Weights of a small GPT-style language model, trained from scratch on English Wikipedia: normalized queries and keys.
Each number is 200 + 40 x the weight over its row's rms, rounded and kept within 0 to 999. Layers, rows and columns count from 0. The size before them is the row's rms in percent of the matrix's.

# down: layer 12 MLP down (transposed), 1024x256, rms 0.112, rows 776-800, columns 64-127
# up: layer 12 MLP up, 1024x256, rms 0.122, rows 777-800, columns 64-127
down776,094,248,145,163,191,172,169,132,116,207,262,195,188,172,197,172,229,228,200,166,107,216,201,204,296,175,167,225,226,188,218,134,176,139,229,190,177,214,129,220,206,179,205,277,194,220,206,177,151,265,122,207,204,189,230,218,197,232,249,219,167,242,171,156,167
up777,093,174,180,187,227,215,165,221,178,152,163,175,149,188,209,164,300,177,176,220,215,237,211,165,165,189,282,235,209,177,214,188,208,232,200,271,184,256,169,175,144,196,199,165,235,179,162,252,168,209,211,206,261,149,186,251,153,182,237,217,200,203,177,255,225
down777,089,172,248,160,221,197,125,204,197,181,207,193,218,270,191,160,197,234,234,230,201,257,226,183,155,193,213,233,196,186,216,231,224,202,184,175,199,195,233,164,220,200,195,178,202,204,139,251,188,184,186,192,207,154,234,258,196,236,195,189,208,242,241,188,140
up778,118,188,211,212,145,257,211,174,239,272,134,223,194,264,165,217,155,239,132,231,181,224,166,161,225,363,187,221,121,261,212,199,198,171,208,240,226,224,158,278,72,225,216,166,209,212,222,237,282,224,227,260,250,144,198,172,126,266,191,194,288,262,219,155,171
down778,110,187,232,194,207,252,200,202,141,233,76,199,205,243,233,197,249,213,211,196,128,158,174,217,135,138,164,183,227,210,213,246,228,259,356,121,239,205,145,177,183,226,185,178,190,206,194,215,171,191,164,216,212,207,219,113,196,229,128,242,234,233,225,208,256
up779,112,245,226,226,205,243,265,171,184,161,144,218,225,168,260,252,230,204,275,226,194,181,186,202,168,273,219,153,184,169,117,226,183,181,218,205,227,157,159,225,191,247,179,163,149,215,182,170,193,251,195,151,236,153,235,103,170,222,216,220,280,242,123,172,178
down779,111,172,239,211,257,220,246,193,163,145,193,175,198,199,187,223,201,176,183,147,277,220,214,226,130,166,206,244,225,223,270,295,162,161,230,129,144,220,169,195,178,204,184,93,307,184,201,231,210,217,214,198,135,158,199,224,217,240,233,204,135,117,216,216,170
up780,093,210,296,218,204,181,188,195,135,128,147,228,211,204,187,251,272,233,186,223,166,251,226,194,157,221,189,200,174,251,247,180,201,272,243,232,179,149,265,158,163,264,182,222,209,200,198,226,209,267,266,181,126,211,234,160,235,262,206,246,230,273,194,198,258
down780,090,191,162,194,240,207,178,194,182,130,217,207,204,214,192,156,238,233,147,260,195,187,242,221,219,218,230,225,276,232,202,179,264,197,331,256,178,176,198,245,185,113,184,163,176,180,109,222,290,212,177,232,244,178,211,151,206,231,188,167,123,202,261,180,257
up781,096,170,201,194,213,235,250,170,151,173,215,201,241,196,206,187,221,134,142,227,202,203,216,227,201,271,219,123,237,226,197,220,162,237,191,187,142,162,131,186,196,191,202,131,298,249,213,331,278,210,251,157,218,194,150,319,204,254,180,217,248,201,208,173,243
down781,098,159,243,226,286,219,189,175,181,228,190,232,182,215,193,216,222,194,210,126,132,194,194,280,194,200,198,181,164,187,227,208,178,158,116,177,210,171,230,242,198,128,251,202,172,223,250,169,181,201,178,275,233,216,233,197,214,193,162,179,230,184,245,159,222
up782,095,203,209,236,176,222,234,259,216,192,156,247,181,207,223,169,314,159,198,169,195,187,175,226,199,253,137,249,170,177,176,170,256,262,129,225,225,83,151,271,163,246,190,195,165,168,165,191,232,146,204,171,247,157,236,211,205,274,229,213,184,164,114,243,189
down782,094,216,209,208,181,214,214,188,195,196,173,203,163,233,225,232,232,236,136,207,250,219,257,216,208,238,188,216,317,152,168,256,233,225,197,148,133,210,131,219,205,196,247,220,173,217,120,197,126,263,267,159,207,148,154,162,174,191,211,119,183,141,204,218,191
up783,099,183,181,262,283,171,288,216,205,156,173,225,201,221,206,206,217,228,203,200,164,226,195,278,173,202,144,192,239,151,180,120,191,196,171,250,242,165,210,217,148,188,224,200,246,107,186,184,178,208,326,182,236,186,167,188,212,224,256,180,169,247,112,225,210
down783,101,227,107,164,265,185,227,222,154,196,202,118,184,178,174,227,137,247,135,191,211,228,222,193,193,259,210,198,198,183,305,217,159,245,188,245,266,309,268,227,174,231,197,171,106,242,181,175,226,219,217,203,199,193,148,137,230,173,137,244,207,227,212,151,240
up784,103,208,154,185,199,205,252,186,161,212,221,176,202,281,252,186,222,285,244,248,199,215,173,174,232,276,229,138,231,226,222,167,176,149,175,198,199,150,118,263,205,143,237,195,163,190,243,241,174,244,216,264,248,204,233,156,222,169,228,102,231,145,214,180,194
down784,103,208,200,212,281,219,251,191,244,178,114,245,177,149,201,259,153,140,226,226,201,247,149,148,236,260,152,172,172,187,139,237,238,160,233,182,230,231,196,174,218,167,161,269,184,161,197,187,184,183,150,184,237,189,244,205,174,162,181,207,216,243,238,251,164
up785,107,174,192,192,153,222,208,230,263,186,217,137,218,123,229,141,241,208,253,140,206,205,202,197,150,196,245,220,145,259,218,200,211,145,181,241,206,192,225,161,231,290,127,199,133,234,272,192,255,168,259,140,226,246,232,237,258,201,224,233,201,204,177,222,130
down785,108,230,180,204,144,144,229,218,254,229,245,204,273,157,276,188,269,173,135,193,152,131,171,176,224,206,212,165,147,128,217,187,167,202,176,195,192,239,200,228,195,255,177,158,248,223,211,240,182,179,241,164,224,144,200,214,180,196,230,260,98,185,126,206,242
up786,109,163,146,131,231,209,245,196,203,210,225,135,143,174,190,224,146,187,194,180,201,260,128,276,167,168,204,194,196,218,252,175,99,243,188,240,226,204,152,140,170,128,238,244,233,189,275,197,319,207,170,143,270,132,196,201,174,179,234,211,156,249,202,157,246
down786,109,146,238,274,210,208,214,251,192,193,132,195,260,233,287,199,218,218,234,193,243,214,177,167,219,137,152,124,191,209,246,196,221,250,242,169,194,243,150,135,197,223,222,211,115,188,180,141,210,212,258,242,75,181,241,270,180,153,230,175,242,149,274,276,141
up787,102,164,188,217,243,191,205,210,248,208,210,218,254,209,219,207,248,190,211,239,219,194,158,183,197,192,245,183,253,265,203,200,235,171,242,173,128,228,126,173,170,167,184,231,187,218,247,228,177,137,187,207,235,205,269,188,206,206,150,177,261,226,217,160,206
down787,101,203,164,221,246,223,182,275,320,102,121,178,173,206,198,232,216,227,213,139,220,220,220,234,125,274,183,268,149,123,207,221,210,238,287,120,239,225,135,138,247,182,142,189,134,195,171,255,155,193,208,135,193,104,169,181,220,221,165,191,216,206,237,137,231
up788,105,155,135,211,158,206,213,226,278,188,127,236,196,242,229,232,229,198,143,215,200,184,227,260,209,241,163,127,163,144,267,260,92,211,202,208,163,171,219,214,210,223,187,232,218,206,228,177,172,271,237,72,149,185,230,233,184,264,187,228,208,171,103,216,176
down788,103,132,188,178,240,162,134,245,137,199,156,144,183,147,231,189,218,173,217,165,259,153,245,167,177,192,205,107,177,205,104,181,281,234,182,218,218,208,264,217,250,194,153,209,228,131,212,174,242,186,157,277,186,205,227,234,176,251,172,210,171,165,176,212,192
up789,098,263,147,244,156,256,222,168,143,214,215,259,169,241,264,245,232,177,197,149,197,224,195,202,286,184,219,199,202,180,227,228,253,309,220,236,213,195,155,179,185,238,206,169,156,149,210,159,194,174,221,192,218,137,227,226,206,263,266,179,209,244,172,122,183
down789,096,193,214,220,217,231,163,141,181,182,219,183,281,213,196,203,152,163,217,227,188,316,128,141,259,261,165,239,142,195,241,181,110,227,185,171,132,190,200,193,173,152,187,135,182,200,257,182,241,219,248,307,185,167,244,256,182,156,180,227,282,233,220,153,190
up790,097,171,195,123,170,233,226,246,210,107,115,170,109,191,286,223,217,230,169,202,170,254,171,243,245,211,111,298,210,201,234,101,101,180,149,231,240,237,219,222,166,181,199,201,210,248,217,245,270,205,216,116,207,219,200,258,140,183,201,181,220,308,186,186,145
down790,096,210,193,159,171,230,229,271,230,110,203,187,159,138,232,202,274,160,189,300,157,285,146,253,211,245,185,226,200,222,219,263,178,184,203,217,228,176,205,161,183,130,213,199,277,190,195,242,172,147,119,244,213,209,208,234,181,143,228,275,200,203,219,238,211
up791,105,197,187,161,229,205,227,183,230,239,222,170,189,215,228,196,245,181,208,164,161,167,154,245,229,173,252,206,183,98,186,114,201,176,162,233,171,146,182,116,130,178,210,182,214,265,193,185,221,291,194,153,211,222,176,135,190,212,193,94,254,250,178,178,154
down791,098,241,207,169,208,233,194,153,259,210,245,159,268,206,201,228,131,186,213,219,183,207,201,242,173,109,246,276,132,197,191,171,243,144,205,197,149,200,210,168,203,209,241,223,225,238,157,202,236,200,254,209,240,193,178,194,183,131,185,195,176,141,189,157,194
up792,103,154,190,230,161,172,221,149,204,185,146,248,196,114,181,230,229,179,217,248,179,212,162,214,221,225,192,211,206,237,203,212,165,245,206,236,120,192,187,177,213,182,186,243,131,184,194,141,283,328,265,131,204,145,213,196,241,263,179,170,243,220,159,166,189
down792,099,172,176,247,246,220,216,212,182,171,232,268,231,181,158,187,141,71,104,191,243,217,172,245,207,124,162,198,137,202,174,196,159,181,241,276,194,124,262,241,208,225,259,189,236,211,146,248,181,259,195,206,209,158,181,229,259,236,197,164,226,194,176,185,250
up793,108,194,131,184,200,145,248,239,202,156,221,161,177,216,146,232,256,233,205,234,184,315,202,236,231,247,225,216,154,175,265,196,213,142,200,211,113,252,116,285,209,203,173,143,197,149,260,208,202,193,141,234,199,208,199,217,226,193,265,162,215,165,213,231,187
down793,106,230,200,150,250,247,271,230,208,178,165,134,217,205,107,286,217,226,229,224,264,199,184,190,192,257,258,195,231,261,183,211,159,183,178,196,155,282,195,173,215,170,231,158,151,174,226,173,212,199,108,191,147,239,166,169,199,147,197,205,161,210,229,174,203
up794,097,212,231,139,117,210,209,284,207,170,131,239,191,221,184,255,155,196,166,237,145,217,195,181,208,230,180,161,141,253,157,220,179,218,193,244,163,149,154,192,241,185,182,142,194,279,268,256,170,177,236,201,164,217,154,146,194,278,176,164,190,232,194,160,255
down794,099,191,107,196,226,162,230,201,143,217,220,182,189,176,166,209,175,209,226,311,157,270,157,148,133,237,207,194,156,310,190,198,206,172,142,224,260,250,161,162,176,160,235,192,172,238,246,136,215,156,158,153,143,141,211,212,217,227,188,152,193,165,194,129,233
up795,089,167,211,184,173,250,289,187,242,199,213,166,235,250,220,177,227,166,177,192,195,195,159,155,178,231,135,277,236,222,217,197,227,173,153,243,151,236,178,122,212,167,156,226,186,289,225,214,203,174,196,234,150,231,255,218,163,191,237,228,223,229,232,112,221
down795,093,164,203,205,174,217,180,208,145,166,196,240,210,198,205,173,126,129,151,193,197,223,231,186,182,86,139,247,220,215,167,258,175,201,275,218,210,300,207,155,274,201,171,175,148,152,127,178,136,200,219,186,184,278,166,160,204,211,236,218,148,175,152,192,200
up796,082,161,203,259,173,245,261,177,228,220,241,256,172,245,178,187,216,234,184,222,248,168,135,183,203,234,279,269,212,221,134,170,270,156,214,250,157,150,209,182,163,175,179,122,169,216,215,188,228,222,177,198,147,231,239,214,190,140,200,267,136,269,225,148,235
down796,089,205,171,117,163,231,224,162,191,184,228,219,125,244,193,191,147,191,180,178,228,170,219,162,135,175,252,261,214,187,198,224,195,234,243,173,269,213,135,224,138,205,130,230,197,179,151,217,215,213,143,205,259,290,266,257,245,203,225,198,144,275,191,198,200
up797,099,200,217,248,146,177,274,249,232,177,218,155,158,224,221,261,165,280,212,183,234,233,238,188,210,168,194,195,211,161,181,214,144,269,180,208,239,203,232,205,129,166,197,214,145,198,245,110,157,152,258,173,239,240,186,217,223,182,202,204,124,245,218,148,238
down797,102,224,146,202,244,219,195,169,146,195,184,199,259,248,213,252,230,222,153,279,191,142,170,247,245,189,150,188,148,198,210,151,204,181,203,170,165,176,151,186,236,232,317,166,241,143,234,209,150,168,126,187,209,226,205,165,204,191,188,195,234,141,182,217,225
up798,104,167,165,206,151,166,216,252,148,151,234,198,177,199,199,163,197,148,204,270,242,191,183,214,162,277,183,155,150,198,152,197,184,235,214,212,160,173,98,227,245,247,214,210,189,244,230,235,196,164,231,142,209,73,223,290,267,186,248,231,233,151,204,214,165
down798,100,221,183,164,219,253,253,174,251,151,202,227,167,221,178,180,170,204,228,165,189,187,199,148,256,191,261,196,202,244,305,213,148,132,197,227,207,168,201,110,176,131,225,207,230,151,191,221,254,194,124,197,131,160,196,221,251,154,183,258,274,193,183,127,148
up799,108,183,208,201,224,303,220,171,231,155,165,217,145,302,220,185,251,262,229,277,207,170,209,183,242,144,182,182,189,233,202,280,47,259,237,193,166,265,179,208,100,154,188,190,147,259,244,310,181,222,208,212,278,219,225,156,188,172,278,171,196,209,208,224,162
down799,107,147,202,190,227,204,191,161,159,180,246,214,153,150,181,175,132,182,148,249,203,176,206,202,165,283,165,213,88,249,197,225,225,202,222,152,172,265,123,198,141,197,223,204,189,186,222,208,233,133,221,172,257,160,237,201,249,209,111,119,196,207,217,196,182
up800,112,143,238,256,257,273,257,204,219,231,291,229,168,288,184,185,110,263,186,268,159,204,190,155,217,208,173,172,196,166,225,220,157,174,153,245,206,201,201,206,192,209,236,104,190,202,237,175,198,230,212,211,283,250,199,227,233,183,259,201,228,216,190,93,181
down800,110,188,219,134,226,112,187,171,227,222,198,169,137,243,244,162,219,141,137,212,227,195,195,166,233,196,172,174,170,244,218,202,170,163,210,175,174,233,152,242,253,276,185,179,192,264,157,190,191,198,163,237,223,224,232,187,165,205,254,211,241,201,172,196,187